Weights of a small GPT-style language model, trained from scratch on English Wikipedia.
Size: 11 layers, 2 heads of 32, MLP 128 tanh GELU, vocabulary 8192.
Each number is 128 + 32 x the weight over its row's rms, rounded and kept within 0 to 255. Layers, rows and columns count from 0. Numbers have three digits each. The size before them is the row's rms in percent of the matrix's.

# layer 2 MLP up, 128x64, rms 0.369, rows 52-127, columns 32-63
080:112131167201208186129119083101156171114134142169113108082143106123133046126150150138092086112094
100:121072129150217081122092087186095086079118113119142166133140097147102083142141118179090115165168
090:132095145155214054122135170151091153163081195112104104110096119140112129117129128135109079156145
092:076115134117154086140076140104105157132101176124126159091108142122137104107160159189166177134141
089:119126092085096084086107083153126079099130145167111094168136166125152103172150132149102046073166
081:155120144203093103097145137147108161106082149156081144107094154110118035077114176153118136162155
111:157175149157147117134143139138126114104106061058155125113112175091097132128078137149130158099104
141:197144146187091188147162122108168111117088115126136119124147111158120116131147161126108080124144
074:100137133129107100109166147120141121148128135107149073132146135150157104136099135167000125147170
055:152149126140158091119162098099113052136122133095137111113118108131160160094142117169169168155138
091:148132045158154119129153129139109087141163098100160147151148161174110213125084159144140155068142
079:107093189112150110093113164150169161134121155168182104173180096102123134157081111118106187109074
085:152081130173145143113111106186107189099153064165131132122119092110132182177159126161134114169111
088:130114115078191132129105071135076161115059141106111095119138144136098159137118098094190130116156
109:150135096120111140133072124123138199174148122164143178078108052143167101131136139162157167081163
086:114137074187105111112152118092141138153108106145138087138116163127128126082178151126104085090189
106:117143183093117105143145108087108155113106169135150112100077143131127093186138116192115135130152
079:159141087085164115171137054124117135083093133097170099142141136054132119186142101160164088120129
101:118104136119099113134121106129158089106158121137179106065077102088147069128156148126112115150103
119:162151132090138093152168052126125200138129190164115158131161117094171059109159120151110171078157
099:159089078085136150113086079177095136135132143125168102170103148092147143130158160141130115171133
120:153186114156155111144151131137156169119164130167116165132193132142127068199125135165091064131088
100:150139108136106084090075114139091110088082132134203113124122140135187068117138142156128141143099
076:088101103153128144120140050063155119160085145147044139097127159127123108129158135096102103102103
113:132117152126166064089176091182143158121095152096083118120158148104127072098210167164105123118130
101:125135127174166145112141132144154093149097085165186081170140112199064125081171167124101109128124
105:109062158118084123061168131159052161119125133174131161148115159153180136087174121143130098159164
118:150139079140157135114100156129114146089184110168148129080125121108169045145124087126125130143128
103:114100149145194113149132088163134102137134110164156189106116094081138177167136165128097081162135
118:158135168129091142157129133120110093178078129173154086139154146155204139141087143107130119133132
135:100123145161140110143166100150129076161115064133156132119130125170084150126101186122126130087142
090:147108122098161194102121158145100172117110115123085172167128183159076111079087146204123147096103
092:117124114143201075068127161132106173075117131097155098145113142113127238113135111143134073158155
090:145160142146145200088142076137135114148142146152139146157068166117118138099116152142162153140098
112:152101170138112113126148097107102123077110105110184102115155092155096106107144167126120139212078
104:109150098099160074133149099107080146081072146144132116172106147120113086126115149185082079228117
135:133111151099127179124156163121126142100045128136128141098176102128121114134110166117142158219156
093:158136155170119035118101111206082092139048104181116121123143145150087141156136169102088122141155
126:113144176100144130149107075138103112164100076114150123127187189190132145079172191080138179124111
121:145099100114097126149126134157167181091150139098140173150167153144117080160167162158115143078083
093:170116108127061203102137120125072184095140164148145115108175115114092116115164123146095102156110
097:148109192109141127066158131147132168102143158143121144175137132135133072184124146158126129117080
071:089163076116175139119144134138166131095092095148106146159118133149104101125158109156128145154081
066:101148094102148109131174072111161115146156095122097122139089089113121132117063112213130111156099
106:171100161152085143094179094115095182155113098109058101139130121162106177113156115112147174117140
100:142200134104128155048150143164189118151149116114176096095134093092198151150134134123148173148114
103:127100136113103066139109118208116091132132171112119107133112124118156118146138143114186061155158
108:136112150099113077093122107163074197110127143135088164169158118124171127107169115145132159196169
077:137098117148098099101127128124137102118150085124119132136079139078067157167134124167200136162091
083:147124087121157118162138098173070195151102094109098073134127137103156170168104138103130095149117
057:096165079121124111112172131090135131169113092152048082165055099117096142112108116143116154147120
076:078093139145110111062098155175079110109130178163090090107109153137136185126171138141128136186128
075:148114110096127155171104104111153125173118106149156112109136075125103103137203131092105132175202
086:091071152095151108111149085125154131143108083161140156119144174136088074173157121128123148122216
118:177108059130167155109159119115096104130124150115116118149111146113189099128155134119123138142158
121:107209102105135143174079134140105161140113164166117173165096117084163094129060118124131132096099
083:148114133080079088150071115058135139159089116135095107133117120125117080091140146116157191176151
090:059126110174119119140162131147131134146129158124128160162177096129161086087106155109141170096122
120:138094146126161088086139139163150180105122083137107164147161081153097113189155212120154146119127
098:146053174150145097201156103172119077133151078169129107194103144094117134171157163143125132114139
096:147094154093085135120167086156144169106091133130137145151073080125194146147171131142153120112188
125:137124131094120097115141139152123130074061131161141151139173155129124191089142176151162124129145
080:222083164128115189161102124183102106113130117141155198126175078166086127136176151095167121102135
065:097115099175085092104154102110144152170165100103136142107121075108084123083136149178108149118086
090:102098114123198173184122106099125093173150110159172146082152088131088105166172154086131179118214
102:151065143138163080150107139182130065096078170197109169175176163139130136138084116115113159095108
118:189109126104095178166181118151146134102136098126141186145153093126143193104083099155128149067103
117:189083135115119201124153125106143096095130086086182158081076089128123108137130138141173151105103
102:149136189083162126127123137097123128042120121143135148133113117109111154141058123128088122121092
090:133140131144128139137115129132097126097106158103143043085134153178105155071123156150124114122097
111:081089194117144125090183105105112116107143115095147101080186133165198212137151126080125088124186
114:134154138068109164151077087126158167109129146147091102087133126127169092136123152189106068155196
099:162184102091102113176107145157093146124079174172141058106095127088203118135153124162140115127121
100:123157107106169117172065122230103103137159118158115032164123109105119142170116137105135106115119
106:175041138118112083131151071155084168115134108173135144126114102150156126128168119110159166185134
122:140152140122091099190128094146161199142121174123113162170112074129126082167108132114181135091134
# layer 2 MLP down (transposed), 128x64, rms 0.238, rows 52-127, columns 32-63
085:150164111169185111112134131046170086118141117099147081106104175117147108144151130104058160102107
093:115173163105114090114133111103127088103129128099155076122136190088138136181096127189111097139162
088:083201139169121124108148112093089127075108107213113108137131160117111148048191181162141160183143
091:135157076161115161155028150097138102157106121144136152198095116151114134166096128135166117096118
100:112128162116107082119130143167138069153140102152114102179104128070080087106139143081090104130099
092:066092095142092153122140123131085075188117112151119113123124192153097101118194107178184101104188
117:133141160110170165109089109142148119118140122163161124123132177114117140140164085093075126137151
147:132171129166102177150170112122102091099139121157081154177137162110118032131097136139133191204096
070:124092124110128091141162151118146096101146126104155138121137106119144124098078097121130109092154
050:128150094100181114205168084061148112184144139162158093099064128121123119097101062147136127146127
084:131184130148120109106142132150128135055137102115155103179123126129169142038153169115094120184067
088:111127159199123138170155138088117069164093089131103148109185099122097101105066105182152149129093
076:095146105112113157128161127152118087087161165187117107149112134174107132053177119128198073102149
089:112090194120159119109067114117080150136114112185202135078085120097100140118177113092116155129149
113:137117146126128148133133075137131127088173106136117101146207155095101163163092130080084084148119
102:149162114141146119113167127079119130135158119146109155155137171103087117088101163163165111082134
100:128130136134146119122171132109133177174139113097114153111134165150171162080108131120137158096044
076:128157107136156097143137122181104094101119125151111145149107126136047129171165166142061105190102
091:184154134122140169117068134122097123133114144127119150193096165130182123157083137136119108084146
129:106111163125123115093090102117218134140133164170137178085156114128147048124137172114063135125082
094:169118080147148114142111148123146117152108164119145141125124161166140117129095185133082131144080
107:142133114166112141122147134118104089140172152125121193134146111119129133086134119140150072121051
093:127147091104095161139179170159144102139087166108151163131140058135119153094082112185097133102098
085:155153126101146087171111157152137092184162132113100135089118134145122076133129158148102165088068
102:138183145125166079133117099139136145129131095138152095164073210095113120156151138103114187098085
090:176202142093075150172131149116171126105111093140102099126071099113099111156087123162149100092145
105:134111112157144086102099084148164118173179126114124113132075141083110110123215107094153132166138
119:063093071106138206161126120166111137162121118132111111058162106120130106136091116146133105137169
092:134147195116155114185122107103063117175064113103163127110051126128190149058132147135115130133102
107:095114104100144088092158099163162079173124130165092140167139104080119123111134137092126171157089
138:114082091074180149055146101102150140080135087148191140110154137140105142103163143148113165092112
082:091152151095122161125087132111120108112114163076204120155175127115076199110140092098116137131147
100:147130130132073140178168119140127129172138104093173121085182069164054149108190075103152070076162
100:146150058170136142103206107124084159131146123167118097120144112105158114164053104170136176118131
119:135115090137101084185202145149137148097137128077133145096117134168138115131116144081100108172096
109:139118130096134105139130129105136072051146089126164128141119091102139079097101130185094140120130
130:107137134123163124178227146083136160158096115145162134095180129095096086142089117103135117144096
097:107117138126070111165126087126128140135163112143118097067142105138118091156143088114089120142134
145:083058191046142168163100114125139182105087110114133169081189105141129139164188135132129183072111
115:121084118150188072099142111146137169147156147102146099137144090213104134111158132064184148120149
119:094060129130160117097097093102214161176156135144111141134091160147084118065164124057120111156088
100:147135114108178131151171142138095137100116187086166146137157094133096102168179112121112091155186
064:088156114137189113116109166189154164146132120139113197100124117087119120173123105203150087151128
055:142170127129082090121140172089184192138153117116076074089097136161133109172137109092127121123121
103:136134147154086110126167140112096166119161136123156076076089151113198093123090108110142099153086
110:095090149116138124039117124128104151164115137170104111116132155111154080151111115088140105163140
110:137078112143133112136163100170127095091162170135125145139083155092162075067076147098149123153072
102:160133105146165148112121164135139186138134113163141153135101179054165129120111154085113081078073
077:158174089114178125152124144083167069193160130117123083172143096177116127155092095129082200138139
083:090117146126149145139140108124158200164183120166116097134146130100109063092147112083155112107153
061:135133189108111137109121154133169128164131098119043097122108114135099114140106066128135161174142
085:116163127095113175100114117093152126212149145130140117079174159069130064054116089116116141129111
075:108092114159149121088206103136083126136162064140090144110205096168153137161160121079135183093108
095:157091099142086163090143128112177139160119124158092140115148207090140126143111093111177102104117
126:175093075100127214156111131095111122171092141087127098065123137122159117149095154098124153107083
094:150169069164143154087147070099158200083120096097118115120111159170169138082167155113146095131126
079:130083094108181128183195068158094141175115179136128134179103133123122090093163105134081174126125
089:174104183120140143164125115140093123109083127188160107136107134141112146092095135162116108047118
108:100075151133142128127152119110166121217121068112079128133157095144114150113094125114156114156125
102:130112132114183110145119070101163062107198143158108115126179173076099080192161145165119098102115
096:179119138164134160177178130086126127143108076082142080145135067116149139139110177121192152159107
123:157141137099099185176094185094147139124112137155117164138152093115109058112126138120138155099112
081:068145123106131062106139142115155147111169162124078133114077159125119123165058131165122124153129
066:127149111147103113061122079130149121135154034116093108142157145109172112174106103137094123185137
096:079132119102135170177114111140134089166115132178126114103129104111051088068133118086200109117145
107:105142175142151116146106101117112101142151120128107158079128154077148044088167165045168148137126
119:135126172146127180138140155095126149124122174084145163107108106173124103109107100057083218085128
118:168135100146059117176075128130184133171113089127113060178108108152148135096179184116135138066130
103:158107107207079109080139143195131110171114152119132113150156137134132109187146069110152119117141
092:078102079136121099142191109174159097182116122104114144122134072144158162107132162133201102072120
094:133142085087171100186121139101159123101168164136142096151162106132137141127095149158158104157114
098:131092098128137112149124120139105137140123089145131202130108052118135101140099081181116173137081
103:191170127174118095127036159167115124101063169155141128102148122059165149100117163131106088111134
113:096085092095180161142178074113138097135141116167109102109156104152077089055112141155185091094131
128:058117143143103075121148171094129145136146171108133115107094156127115120115146145173132098159092
093:166094097146152116115155106106082145132158064116076109093109150147158110116068120104099106183146